Each number is 128 + 32 x the weight over the matrix's rms, rounded and kept within 0 to 255. Layers, rows and columns count from 0. Numbers have three digits each.

# layer 3 attention query, 128x128, rms 0.0571, rows 62-63,125-127, columns 0-127
102100087093062139143141253110083157206150105103114096124136089148124173155108116112133142131125194120135137096215131107152153123127174129154123147160155208171205103117132082146053116223163174182092100143156086089110147132158187121121110157131167181146162163137141218100152140060176143114141069139091149081115088124151183122126115064101145124137094204117129100139154142105113084148122
089212159159111151117141150116119163107120145113157092143129077102145110147168103115181157149107144119162164132055196130069199160112159154136149130129185158082118124114084124080100123112152120136160192132109094159114184130154177072151157187109148121108116231132058064154129120140112139102114088110069094144111118115101154171094123164090145167153099149157149195146102147113052120140167
126132118133124146061117120142175111153056079141118156130177100157135125064115110213185149127132096120142149139080172111120124152095138123158128137139110133138156143088128106147155212121143150107172130125164159123154135149093137140080131087140141139090066142063130097130159158149122070170145108138098098144158092168138091127123165119147089158111126147121094094134115111101108165119078
122139177180059156170085123116092138196136104146100119176142128156129116138080139121148132092150130131137127091091147069119130187173169130182133148140141145093096134088150146140142129135145105079127097150170136125134147162220105132169152130186119147119163183155096175201074126111146115118101121145096109146152184167112158076116100084118117102192151183109116146151082106130154167074064
111113136106094132082117111123157147089116114145090206134166157166110106133132088084199143205136105098185164107145080148116137142147187103098106171100180164172158089089183129121120118139187122075147104138145179175060203131139145106169114118067142132077190097139164082109200107145118096129140182125116104114135127154116168156175120114083111161097108109154170162135131096125121117096150
# layer 3 attention key, 64x128, rms 0.0654, rows 61-63, columns 0-127
233135139120058149122148140085090042168090046080138147141122130161084170116133121079127034120114100072101089119146097072073121141187117101215124146157048158092188140149142121160078123154129136155142138140088088158183127122169065169122160151101139120122151175144061125153062192162098019136148168189098179072109112110118111152117145100120168091118143157161114100155160100104168124144114
103075115174127128153056128181152061133177158130122199096095158103082134143119137111091112202108108142115115065147103140143122077144084089129199145113134153137145088216152068113218149122143129170092165142059086144157133082125084151162144145093142125125144153160086138152093119122159159176134138143118033153103074133099179152113115107183127186123150100075076154157137122126076147195137
116099116066092123196184111119143137125144165141184157025108070135125136142121088148106151115131095151120101075167083096154155132147116142090091119124148108125122127124136177120091176140113146145091109141113193092105123168143139130133142090129143080166149070148176133171162167115147135143130105229138103122097150093142154135174164133135101108134111206108126167152152155080116126167172
# layer 3 attention value, 64x128, rms 0.0426, rows 0-14, columns 0-127
167055151143098125093109181148116162082109095094115212097124147134075155107124113150141111109131121123099154141178121110137116139111123113173103138135104146150105105166120132110130204145103139100165155125097159130114098195116099108128114107122130078210156122155117121136170112086166151092108110147153161148069081170140117125172119198118122182143112122085169084145154142089103088138160
186072157109146140120137103161126193143145106104135122137157161168073188095158156102128107043135132191128079183088164124052077127108140114108148144076109124134154110122071127151161129104105158114161102128141135114083171110123176126138173142108124138078158134111139129098132148090148071155178160137153160115185118155085161071135093129115077148117135121084076127128041108139110161130153
121127155106087118128102144170106131196142111084099098127114102139102126165104116163180138113139135146131122158144152129126160137134083111096088125137152102118153172135159125137184158166096116186125170151121095132114155134105068156105160104106150141145174117125129189127117120111119142125190120098173144141174108156103071109129136094158161147160077189108171168179123061091131111159137
120129103120097073166170179112064142081153145127166103121139190108138128177163161115141145151139096123094162148167152100136120097074127106064082105118086118114150127162125135129158100131153113024158150147114173173157129114149149125133077065174135074100124110149126117088172180178159132149122174159153141071142175134110133086166162146159148146143164136123139148164163148119139120130099
138105128142163058105129183152156094111160110208117142187182087113131154115197114100108132116117151160097138093176078128146150116172152122136131188166141176162096105076094122098119091086166119141107115115123156126135142118109122117106139134154151133138086191144083108132175123089202135094118123117126145136113049118102109154116147143087119119184100088114114097112170178113118044166155
074221121157155144107184093081144155096163228156111068123069134108119117206119112140109187168130169114177100115142091166159204127178151160098132155106138051096136118134147167139095148061142103126137109122114069119138153155122126164129128156120096154103121160145179124142077176077129158103129153181142157085122236150108145103158099117098116109173110136111128159135124146134149072105096
057148115135174117141158058120140125102131097178110107151164131142088126178153077105153140151124079117163144078112198117103106163139158191128114132061166122135130124131156114178087140099167109110129118116159061159134123115119098150129148134129191096192119070146139107152130074129137170131163107182110125134097140111166167183113147106081116068084114062121097139106128125199188128159117
094122145161159089149168124111153088150141132120130133067131135124155143178077138083085134186141150109120096125098114107136123105158128113149167081139149165146141200098151102125100055110084153114100117149146164091127130049145083118115129120036189174120157124108103074093145097071156101113055106120123094140120178107127083071103137081168110145125167120125106116145105124160141119116161
102108102161120129179143183177127090105059168134144109122198146155121185101089110143157167131110175093122161158085120137144127140109135138125051148103152057088127134120149127107067127063162209121124077117093113150097125110098131136133195102182120168119066134101085149113103098141119149125130164145135125127098089123122118123088123135155142118131138128098112099146092158117138135139110
121131113104153150133128152132149134180139197191113127116117127127124123114149081114095134118134149159104075123135106131102153121125195156145103105156200140129143119135141117165120121097097091138146122121107153064137157127129167135161079122080106118128177099159118095121130107174132113145093106146164178067133141153140115083066117087092114113097075105193162105118124097153122183180148
081130127091127114097158212098106183115147117144152114138145139112124113142055117164116117181114165164115123160119102140176115095108182119140083103134120093130113127113118124154123153126105137144190066128113095153138136153144151100132102138122091087085155157160109134114116114159148178185104153095200190087166093113081115154124147053147104150187064146119103150192100149123121151099165
190159162161128146113097111069111168105154123119168153140082070119122143086116146140155095045111168139144098137106130158178109136079115110120165133114152099137154144109136140152069228148119144142137069113179146117082080068106113104102181107131130098097155156172066175159147095172133142145131057130144083189097148159143133139118126108168136116140125126167130082139114124111076156076110
120080161164143127145120118142132110129139151075131125141114134109247087093175143131160195134101128144163089073124142123137131155127154133093078108139098153103071147157136140101074171117167080138129099122122154145098097157138081143123142139129132142136104092158115137199183109170088065102204072117150143132124135112130092158154152131048163147116124096016120117181146132157065116085149
078142136151208088170168062091137149186134144141147077088111114156142138122165114129077166074106096122074176127071068131072135133156162104171113173131123151140135174114130150098131094150108123126121111162166152187079132120095124165160107119126058202169178098125149148118113125157132106121147072138186072106152105125150114172118155174033212123122127110121053082145127147116152114123116
124121115132129147127093166117123141133132128079152131078104168139119126177139131089131116133151110085055053139140090176164108078127118114107126192113072150150126143079098134157141064105146146122116163093132113142135182143141149110076178134126105135061175103079103100154121056096158161094104176163106154134125161207161114161143115109107129099115178196133184158135053109101139090150144
# layer 3 attention output (transposed), 128x128, rms 0.112, rows 0-13,64-77, columns 0-127
168102132140164114110148137122109115119117088134128118091140171092143156141082113159145181152085181151132072129106093124086105139152072095122130142086058094147105113098068130096074108150140100126137122098138074106074123173125163173142150175103113118175082140122118065122125137045105106126182138115202144099103168101124096113155106120178085126107119113124081142163182129193106149083153
167072147202085206181124076115128111130118137114149088128169097125122091147110107150120068113118131155137146130105154163107190124144140167169133052130026125163158182115124132086166139184151119022130173106110111039142109132154135119115110155112132108193084118143158177084138103127135149114139102135100145143118124146082146108086151147123128084101123097155126114112139175091152141112142
135122119102110116096209124181061124139140086122099103150107140117151152103154141200159154106156167136184070136110105097102215151158094119103196072176139141124159159143104122130177108115146136102127139177102131142075108161116110077138131139128128127166224194128141090078174156156148098136094137172126143052146099147106175118150132142107142128142088104171124165135116114129152128112102
087175121121061108154103075154143112103146125108150145143131116150131125188125108095136161092141144159088115113140108221131136130108130119079130120113179154107153115122111102091114144152121122144162110143122129114106166144128089131152170111122128133163083127102115157055139128124141191138095154107160145147087230138117176115202123104137137135140110126134099147112130152142173125183156
156068148123106110117092116116169159141127073161117119114123136153154136148085151101134120100132140119150150145173109094109127169177124091133092178082090141075185127139119176054129117161147092164127124157148178090109118096127191125131123137099133107087071160141171109138092195106148109108168077088082086170154113169165157145193122102148141117137161108084149137143124091126157067124145
157113186120085144121140171119146093088127187105132176146120165099110134102171153132125163137096097135101109122073106142133173089108133109157160186164167114123141083193129130117146177153115134168171137155130162148126100142124117175195079132132170059113130121158098180110192173152172112145108117123139179199134108138176089058132089079125140072200124075127168140078095158182111108174120
118145093115103085124104155108104117091100168091134116099065163150100128070107132125094099109160122126118093100109104116142148103143071055207135117162119043097123182136128150110075122109106167159098144180124112114183068151178051108154157074138110133077080124171152103130167108114127171103100096128118090130158124111158147138097099152181147113120148117054117139139105153158150133139080
102164117129119124099166136119170138092123169143087043127179108168135137148105110116083147122094163126128160118120144078153097161161102179128131122103179141123134121150167099102117175116143122087093133087081188165107152140151108145122156117134131124104106178140154169181116087195153113149111160190184111147180111099126127179118141053143094136112124078133145125044119115156103092117097
123134132125117153071143119122138152153114142085160152193143089159144056167152111121124126112111110176198135117111127143078165144146128142177137137145166105119144170103112092126035138109104135160105155129145116159137122164130114107119161164131151128151117131085120150156127112086117137090151129148126091180146124157126174149157180134083120178149085130172164181116133112108136122139087
137085105138181108051097099146120121157134140162136131099129126124136153142141096138124139108105147088161079110071140127186109104077184142122126153146098198135084121170171115103163147091148117129118141132108161089092107173129070139197082084095200116210095110092150108161062151113128162120094107158149142186137101128169145124128100123140091196121194134059192148149149166103154163149122
120144158133164108116115053122129140092100118165103134098167102103077075147078122118142094032100096110095122149115106144154116141167113090170155120188168173086107100120082076125137149137113157155114118126100133102098173189092141135095119079160115093126228162104132175116143180121123114106097114115131118171095129144119183100159120106149100130106122125119162145131125189101117117100194
136105133129164112119179173110119124140109119079132124117100080084107133085133147144052084243139124174130188114154108144142118089134084169141102093143160126130104089171130130081159081168201094157053115138101107104163112147119149155112120134144118133187147135103090165146122144130091098160088139091130147195071060161092130163093183172110152211160104127123085138093109158072064125094109
167108101110160126171126204175203136121112101156156141139146120171051169135162169168111103130099096154140113127166104141112116133165113132162131117144115129135159181110142092093176135097085115171157158176138114164130119126202157140120102108085105162129131121116102088051179150071086135138153108076118055147154093082086124168152130174152154175100124142137114107114119017132094093149172
124170057153102140095115162096182094145142098148144070139144162062136139088121084195149127164106067195105156135146137123106146140121170124107153154191169140146172128195122082132156114133082175117165139133136141118090118147172205168122086055073128115158128149133135128149113059119116203090054155084130050167185092147103082132137144106111158089122177171120098146100137109141123180084096
082157125094085118091136084109151109124139151175113122141155108166166111099207162133135107138149075122115121096145131139118150153129149185091164090188199177089131143101190135149171092074127122084113148128116157147144121074085110082149086084157161129092196155136170186098180172177104113148095094122103128145126086130099180089148132117111151120135120121133186135102107186101150090151111
125149088076110106061148179156146140147146113140123155133051143155188102157122103090140149156160135114131139125150123088151076121150127074114177178193161105133129099137126119159114107083100112192125144172154120198156128129143112142156139108107148145105172150104129115147177161144130141137114159097128112113075142113170120149159095121130132155132164135065146110157160129124128156137173
172145167154137086170121141076166125152090158154138136152143131103108100136091146069058149100116095083053173121106133131187058100141118161156102171135160125123131110132112135091092150153130132177132157094171118128119089087145133178134117093114105108097029102098095177161113103147143128044139126096125148196157131103132090147132131127163115098113174142095095093084107185168135121134140
139095108174165182140152097129167139116090128147091133116139127151161150097129145154120094080119106091170118107065121099157160150147150136164112146144089133158112167132146105152146151136124162162099149088150149107136105094100121122103124121149188118145120140110187102164146099103098101121131091186093112160157038083145104116073088128205046111067201147132146149144122134124114104083112
117157093118113147095146129109142103099113163088134195139121140126079093105134123200157127163106102111116121107095121161135132100093127174128177091134155114167111144090137090218055125117089150066127106135157081160134158157165108130122140125115131146188181112132083195099218082156094148155103196135185166101108151108116133088098125144115148156083096128147159120100134171171104161103096
146093112126135115128117101147143141202079064149160159119156127165115127121099100111110113159142104157133205151154168088124059138119113162119125083108108150129141165067143109150171077151112161143111139137134122108108152120128133099059153111113111186130145127078130081191070129104085125143184128105123084080144114139091169218164151184147159134052122158161111101107131148083200130101137
136112163157190165119112093148128180132159091124148138115138145122137122176119126107139169113086172110172159147129109115090112129123182186103104175075155205145126048127138125110174111126135084066100143126098168112117190135079180167098095179113111138153190133087121113122101154117124131135138180093129179070133166138107119105152144116097062178146119154159132143138175123103076159080176
134120160140144142158089090161083152154083116167147174102093137037152129128180133200151134152177118163111122165126133176105178123115168108103115146158132112127146101116092143154113123161100148146152111158151068074151089128141129101134140109186136108137095121108093117115138164085096144091139114124097201117131138126131119117111106217149108088132132184134123161213118138142135176122142
130075084100113173106124164147084062108123113142111169120065107082097180041142105146104102145150148098107107117203180137162097117074122101082105121169136205133133122155184179124198057142149066106110139168160139076130165141173164130167037116151093084148180145143135132151111182155148088133155139127138137107146156123163104125069121055112116074103189170092151105094093167159076141151131
126163122081116151213153123165098105110112082084127108155101098091170143164142179101113162127137134118103172176168116131104152131132052094139103143102127060154081117149032146083129102172104116140134097149139116186164147106081154116068215155153084108097116105181134132100147088145140130161138129118141142103094147091106085168146145130141160074147080164112058123162101147125084110119158
124127114134073148072170158123122120149136140111161126129076166130165189140176108162116189207165146152124149087105189108148186169061100169098129138126161123163159169151198187113125098122122106112102136142164141142121121098184152132127178126070190163152059100103126119178159110135141113104139148168093103129127136132138045157109113088099140079142117173119088097111135094147142140194039
098141182105101143146104099122108103128135135187092113131152186156140163144135097135165188083121089156149097122101130145114122162126181126116132105089065113131142150073121129176125149090053162117165139131117126148118182104148134104132108099099111123083142122158184155134144144093173189111138144128109075072185152088120107105132117061117089082125146112109157140177141135168196119153153
128159107107100097132126039089084071131123124164152102125111144119149085159093062064110167119147101124132122124095134079110127135091180087119120118096184117160159094165123160176148093149182142087105142117084140088152112111034129078114138124153138136137100129121178174185079088176143177147103175132153189085120143136153149120129125103141138097153155158156105141166102179121149167112097
106071140090126129135137138170070143086065133111092164123112090125126067128112146115136105149188194077142077113131126115133136143136104087166131109126118132123122106097176194137119182113169072093074169104159128146168127103126071086145136183161098136100116130124139119137141210106142093168230141122127145133101176129115156106132122163115077206143092133131202116140092150105111126181142